From a checkpoint of a small transformer trained on Wikipedia: no biases in attention or MLP, 798M tokens.
Each number is 50 + 12 x the weight over its row's rms, rounded and kept within 0 to 99. Layers, rows and columns count from 0. The size before them is the row's rms in percent of the matrix's.

# layer 14 MLP gate, 768x192, rms 0.159, rows 744-755, columns 96-191
098:58 53 62 50 33 51 44 39 65 48 23 20 30 44 35 37 68 35 55 43 66 55 40 48 52 50 64 38 45 49 66 27 55 65 34 58 43 36 48 65 68 34 49 77 72 44 44 65 36 60 51 63 47 47 54 62 30 73 45 45 46 47 48 49 51 46 56 34 40 50 45 54 46 42 32 51 44 57 58 46 45 59 67 38 74 43 51 42 43 36 50 59 63 60 58 42
096:70 40 48 55 50 64 41 50 34 50 44 56 40 51 43 48 39 48 46 53 36 59 50 62 53 37 68 48 57 39 66 61 40 48 41 42 62 56 42 56 61 41 46 22 39 39 45 59 58 27 43 53 60 53 65 41 50 69 29 61 76 39 56 56 54 47 52 59 52 39 62 33 52 61 46 58 43 51 54 60 66 58 47 29 50 44 34 44 82 43 65 34 46 33 36 62
107:39 40 51 23 47 65 86 54 56 71 52 55 71 53 33 52 72 40 68 66 35 40 49 23 48 65 36 47 28 35 28 35 56 35 52 55 36 57 53 59 48 60 54 62 59 58 41 61 46 61 52 44 55 32 49 56 40 50 61 32 57 55 36 48 55 48 36 40 39 57 40 64 69 48 51 56 52 36 48 56 41 52 36 69 46 36 46 53 40 65 50 65 47 42 43 34
098:52 44 37 58 37 24 35 29 49 37 52 39 55 68 53 45 77 43 46 48 39 50 36 73 34 55 63 45 36 47 39 59 67 77 55 44 44 69 42 48 66 47 16 44 30 62 47 48 56 56 49 27 41 52 53 56 42 53 44 57 59 63 42 55 46 49 44 48 31 40 44 70 47 41 55 50 38 49 62 40 69 41 57 57 21 59 42 49 62 53 57 47 73 45 69 44
093:36 51 50 40 67 28 48 59 42 53 27 59 63 37 56 42 47 45 60 50 46 49 51 39 49 54 50 51 51 33 45 49 43 50 81 61 56 56 65 41 58 40 88 46 71 60 52 57 41 52 52 56 53 46 79 46 62 40 78 56 73 38 43 50 54 46 47 40 52 24 39 40 56 59 54 40 38 43 55 43 53 48 38 67 75 57 36 61 67 37 62 29 51 61 58 41
097:25 54 49 42 63 32 47 21 60 65 58 47 43 31 41 38 60 58 55 44 66 55 49 71 38 36 41 59 75 63 59 50 46 56 56 65 31 34 33 54 42 47 38 38 46 57 53 64 72 39 24 51 39 31 54 58 51 42 39 58 45 35 38 39 61 41 47 44 53 51 60 49 60 48 46 63 43 45 37 63 59 44 51 23 38 37 45 54 44 54 52 45 60 47 60 32
097:40 50 55 51 39 48 29 64 54 52 37 54 39 48 66 42 68 58 54 42 40 67 58 45 60 32 74 45 33 23 53 63 56 53 34 38 56 24 72 67 45 54 47 42 58 72 48 42 54 48 53 51 53 44 56 57 36 51 63 84 45 55 43 44 35 53 44 58 46 45 51 58 41 78 66 49 26 68 62 57 31 63 51 25 38 55 63 52 52 44 59 42 80 40 63 55
096:50 48 65 41 44 60 55 66 39 50 57 53 50 45 39 36 45 55 43 37 61 57 44 53 30 30 61 62 45 37 41 64 33 37 94 55 73 71 64 58 60 44 56 46 54 49 65 50 18 38 45 52 42 48 26 57 56 59 37 51 67 44 25 44 49 53 58 67 64 70 59 61 40 27 53 42 61 41 30 52 37 61 51 59 52 51 66 35 41 63 59 42 49 60 48 41
103:60 38 81 45 47 22 51 54 49 43 30 57 44 44 50 45 64 63 43 39 44 53 54 58 56 45 36 61 43 53 27 63 33 52 54 40 35 57 35 48 33 59 50 65 33 64 48 50 52 42 25 39 58 45 55 52 67 57 59 50 34 57 34 52 67 72 32 61 46 46 52 33 50 50 47 45 40 61 67 55 36 60 44 40 54 37 32 09 59 44 40 47 55 58 54 60
106:33 39 29 43 54 34 42 55 51 50 25 45 63 46 52 60 46 64 29 54 76 32 43 67 48 45 50 59 60 47 60 66 61 61 39 71 44 49 42 50 41 50 40 51 53 26 37 64 58 51 37 58 51 27 57 71 52 57 55 62 62 35 48 31 53 45 48 57 49 42 66 50 43 53 61 72 52 36 54 33 59 38 46 63 66 47 51 46 74 26 44 34 53 47 63 68
104:55 37 63 28 45 58 50 49 60 70 51 60 78 50 42 64 54 38 62 49 39 61 70 50 74 63 76 46 44 56 44 48 55 48 36 59 33 55 68 42 56 64 61 30 43 57 28 52 63 61 46 33 70 50 45 69 54 57 62 57 46 54 53 32 55 33 40 61 51 51 46 66 56 49 37 50 61 55 64 59 48 49 69 39 54 53 54 58 46 47 43 66 66 57 72 42
099:37 63 53 66 57 37 51 10 50 40 34 29 55 49 44 36 33 44 53 50 63 67 71 64 65 44 44 62 44 47 44 55 29 46 61 42 52 28 62 62 58 62 48 63 51 52 62 41 38 66 47 46 43 43 52 53 56 37 35 36 49 42 37 32 32 50 54 45 50 47 49 56 44 50 25 70 62 50 70 49 34 63 63 49 39 50 37 43 64 63 25 58 74 45 44 33
# layer 14 MLP up, 768x192, rms 0.165, rows 744-754, columns 96-191
097:31 51 43 43 63 88 63 51 41 24 63 57 53 54 52 36 35 39 41 58 57 45 65 55 68 49 48 36 56 51 61 48 60 35 65 47 59 47 70 41 34 57 59 61 56 61 40 29 51 50 45 43 30 64 37 49 54 39 57 39 30 46 40 57 44 70 47 34 39 74 42 50 46 43 63 52 58 51 32 39 58 40 47 37 68 44 48 46 42 76 54 49 48 10 51 56
093:68 35 59 58 62 50 37 42 65 55 36 72 58 58 14 55 63 55 54 45 51 50 42 62 58 30 85 52 41 53 43 55 60 50 49 38 61 54 59 58 53 49 51 46 45 40 47 37 49 49 70 51 49 80 43 37 33 60 49 45 56 69 56 40 62 49 48 38 65 49 59 28 50 69 67 54 44 53 46 42 57 41 30 35 58 53 45 45 45 45 70 60 60 47 47 61
102:50 64 65 58 37 44 41 52 25 48 42 43 54 46 56 28 71 60 74 55 40 34 63 55 59 65 48 41 32 41 23 22 67 55 59 49 46 26 50 59 47 36 56 54 54 39 49 56 48 44 43 61 53 40 43 52 46 66 52 61 18 41 51 42 74 42 34 79 67 55 31 60 65 54 64 43 40 46 47 49 36 48 50 61 69 59 35 52 51 43 48 81 58 55 67 40
100:56 50 41 56 28 48 78 63 56 61 53 54 59 65 49 31 53 45 26 53 40 41 49 45 67 49 53 35 39 51 49 64 55 57 38 61 26 45 46 33 59 37 38 52 32 55 71 59 57 61 46 49 51 53 46 43 35 50 61 61 14 55 80 46 44 48 58 46 53 61 43 54 33 59 59 41 40 42 53 55 89 68 36 57 58 36 55 60 66 39 47 43 46 53 68 41
107:45 51 57 38 56 60 45 37 41 38 45 49 65 44 52 52 64 53 47 66 51 56 52 32 41 38 43 59 68 32 57 39 69 45 33 58 65 58 50 51 57 55 54 45 50 30 35 69 41 24 67 51 53 38 45 49 48 58 46 42 47 35 25 49 57 55 57 52 53 46 54 33 68 52 46 27 40 58 69 46 50 51 58 35 45 72 77 45 52 43 59 43 53 48 29 38
108:43 48 46 52 62 73 67 47 31 51 44 58 59 45 47 21 28 54 53 52 48 38 54 55 53 60 40 48 33 48 59 28 61 37 51 67 30 45 61 43 47 64 31 44 43 34 65 47 49 56 41 44 43 47 41 53 50 52 66 44 60 48 50 62 48 34 57 52 47 45 49 33 62 49 65 51 48 40 51 55 44 62 34 36 60 37 32 69 50 41 74 77 53 44 55 58
101:52 30 33 42 39 61 47 64 60 40 61 51 55 37 38 44 42 30 41 52 54 58 73 51 63 62 34 57 57 61 59 45 43 43 68 53 52 18 55 61 43 50 63 51 55 63 62 67 60 46 64 58 43 54 57 74 46 49 46 43 68 61 54 62 43 50 67 68 61 49 54 68 38 46 55 42 49 48 43 44 63 53 29 52 38 62 61 47 71 46 51 49 38 40 71 46
096:30 58 44 38 43 50 57 59 49 21 65 87 53 72 41 48 45 47 42 51 37 53 73 71 46 32 55 53 25 42 43 53 42 40 49 57 54 45 39 41 62 37 50 58 62 56 72 28 54 59 47 55 57 50 43 70 49 56 31 46 45 65 48 36 45 57 55 47 63 54 30 44 64 34 68 48 41 62 73 55 31 35 60 56 43 49 54 41 47 55 50 49 56 66 61 40
100:35 52 52 44 70 46 51 67 39 53 65 40 29 34 70 48 54 72 49 62 50 47 35 61 54 39 36 41 39 45 49 38 54 71 38 59 37 64 38 40 64 49 59 43 47 65 43 54 49 44 27 46 46 54 35 61 39 62 36 65 50 57 65 30 45 52 57 45 53 39 35 43 74 49 43 40 42 46 40 51 56 55 52 68 37 37 45 45 49 40 41 63 27 81 31 50
105:36 51 69 63 52 52 40 50 39 24 51 32 37 48 61 46 42 63 38 47 72 69 62 46 49 54 44 62 44 66 72 38 26 65 44 53 42 49 55 57 47 57 48 62 29 44 49 54 51 48 23 60 61 39 65 43 51 47 36 46 37 39 50 43 38 32 71 44 73 59 55 45 56 43 51 38 64 58 44 43 43 60 48 60 76 64 51 66 69 65 44 80 56 53 73 47
098:46 34 31 50 27 80 60 64 68 48 49 56 32 64 49 56 64 61 47 72 22 56 67 45 39 57 64 51 53 48 68 48 50 46 64 15 42 22 60 46 47 60 42 42 46 55 46 45 61 45 43 57 39 51 61 74 64 45 63 54 69 59 46 42 45 43 57 35 62 54 40 36 45 54 65 35 47 42 42 64 74 53 41 56 62 67 48 55 62 33 20 61 53 53 57 42
# layer 14 MLP down (transposed), 768x192, rms 0.157, rows 744-754, columns 96-191
099:72 35 28 48 40 55 56 48 69 65 77 52 70 33 34 48 47 67 59 46 43 48 74 64 30 32 52 38 45 66 58 41 51 42 29 56 53 69 56 70 54 43 34 76 54 71 57 56 46 72 52 32 49 52 55 40 51 17 63 35 76 56 58 47 41 59 46 49 56 51 55 36 31 53 51 63 50 68 46 52 48 71 53 29 76 60 54 61 55 47 49 56 38 51 35 68
093:20 22 46 66 56 51 71 56 37 50 52 71 47 57 34 50 52 52 41 29 56 57 55 55 48 52 60 58 62 42 27 46 38 56 48 61 25 67 46 44 61 44 28 55 47 65 61 36 45 45 70 32 60 55 64 73 66 48 43 59 46 47 58 68 50 47 56 62 39 65 47 37 48 59 52 53 57 47 35 61 56 38 50 57 46 58 62 33 44 29 54 58 48 49 51 31
101:45 44 56 37 39 30 53 42 57 36 47 63 58 55 46 55 76 73 46 50 63 29 46 57 54 38 50 38 40 53 33 42 35 53 41 54 58 44 35 62 58 64 49 47 86 41 54 55 49 51 43 72 52 63 73 32 49 56 68 40 36 74 29 67 63 38 59 43 37 46 36 23 43 60 52 56 31 61 38 51 16 32 41 65 57 54 42 41 35 56 43 49 54 61 58 53
102:52 49 56 47 24 54 71 49 34 41 58 56 49 50 61 46 65 66 51 64 38 51 49 36 37 67 57 46 36 34 35 45 48 38 46 51 51 71 39 35 43 36 53 63 58 68 57 44 62 69 50 31 55 25 64 66 67 65 48 46 33 54 33 48 31 51 79 69 40 32 53 42 52 62 57 37 41 44 55 44 59 64 62 54 62 47 52 55 40 35 42 52 55 61 32 70
101:46 53 42 39 64 51 46 46 44 48 22 46 63 48 50 33 58 44 55 58 62 83 48 41 48 50 67 46 50 45 47 41 41 52 39 82 64 38 57 31 65 39 61 52 52 47 36 53 49 39 49 48 54 46 48 66 33 57 28 49 41 40 73 69 51 35 45 55 58 51 43 52 61 46 57 56 21 32 58 56 50 60 41 27 29 50 55 47 58 57 60 53 53 62 59 36
111:34 52 42 69 53 50 47 51 30 40 40 54 55 32 49 44 44 29 70 60 51 35 55 43 51 68 30 46 28 52 52 64 46 46 56 49 39 39 58 40 45 61 53 45 59 26 46 39 57 53 44 29 54 20 39 44 44 44 29 58 42 49 75 59 45 51 57 38 59 55 57 43 57 73 75 42 62 62 32 55 37 60 36 58 28 42 61 58 36 42 41 67 45 61 65 51
104:54 58 48 52 55 46 45 36 48 46 72 84 66 39 59 45 29 60 53 75 32 60 64 66 50 50 49 69 31 69 54 57 57 53 52 64 34 50 43 67 53 51 69 55 44 57 36 67 42 67 60 44 55 63 40 63 44 35 50 54 46 34 63 61 32 58 42 45 52 56 52 63 50 46 36 37 67 65 63 45 55 35 40 41 54 46 54 47 63 60 38 39 28 43 63 59
097:68 35 40 59 62 75 39 53 59 64 53 43 51 48 73 40 52 71 57 45 57 56 67 42 37 44 66 29 44 58 69 44 54 60 62 48 63 43 46 55 64 49 59 65 50 70 47 55 71 45 47 65 53 58 40 61 44 57 69 33 51 43 06 43 55 65 62 62 82 28 42 45 55 36 64 63 75 58 53 56 53 48 59 50 47 40 54 56 59 53 60 38 67 64 53 46
097:44 60 59 59 48 53 64 46 33 72 56 51 62 56 36 64 51 30 53 63 67 47 54 29 46 74 69 73 37 46 71 58 61 64 36 62 44 62 43 51 39 75 34 61 75 65 53 61 26 57 42 50 61 58 57 37 63 40 54 58 37 50 73 51 54 62 41 52 51 52 36 46 58 47 63 62 66 34 60 49 35 59 52 68 49 31 38 50 64 49 47 79 42 19 34 68
103:33 49 47 46 37 47 29 63 50 45 52 32 34 61 49 47 45 62 39 32 27 67 53 46 47 52 70 43 57 44 37 58 71 57 42 36 59 70 51 55 39 51 62 45 65 54 58 59 55 47 67 24 55 42 54 24 48 42 48 58 53 78 50 45 51 62 58 76 61 47 51 30 54 58 68 52 43 43 60 43 50 60 65 53 42 67 52 26 45 71 48 43 61 65 68 54
100:43 55 40 56 48 48 43 53 35 42 49 50 49 73 53 54 65 43 61 50 33 42 43 44 43 56 58 54 35 50 46 54 67 61 30 53 47 62 58 55 67 52 68 33 62 56 67 49 51 57 62 37 61 71 52 61 43 48 63 21 53 62 54 40 64 45 40 47 50 39 55 42 50 55 39 67 65 42 27 54 16 49 50 54 57 60 60 58 26 38 29 56 81 39 39 40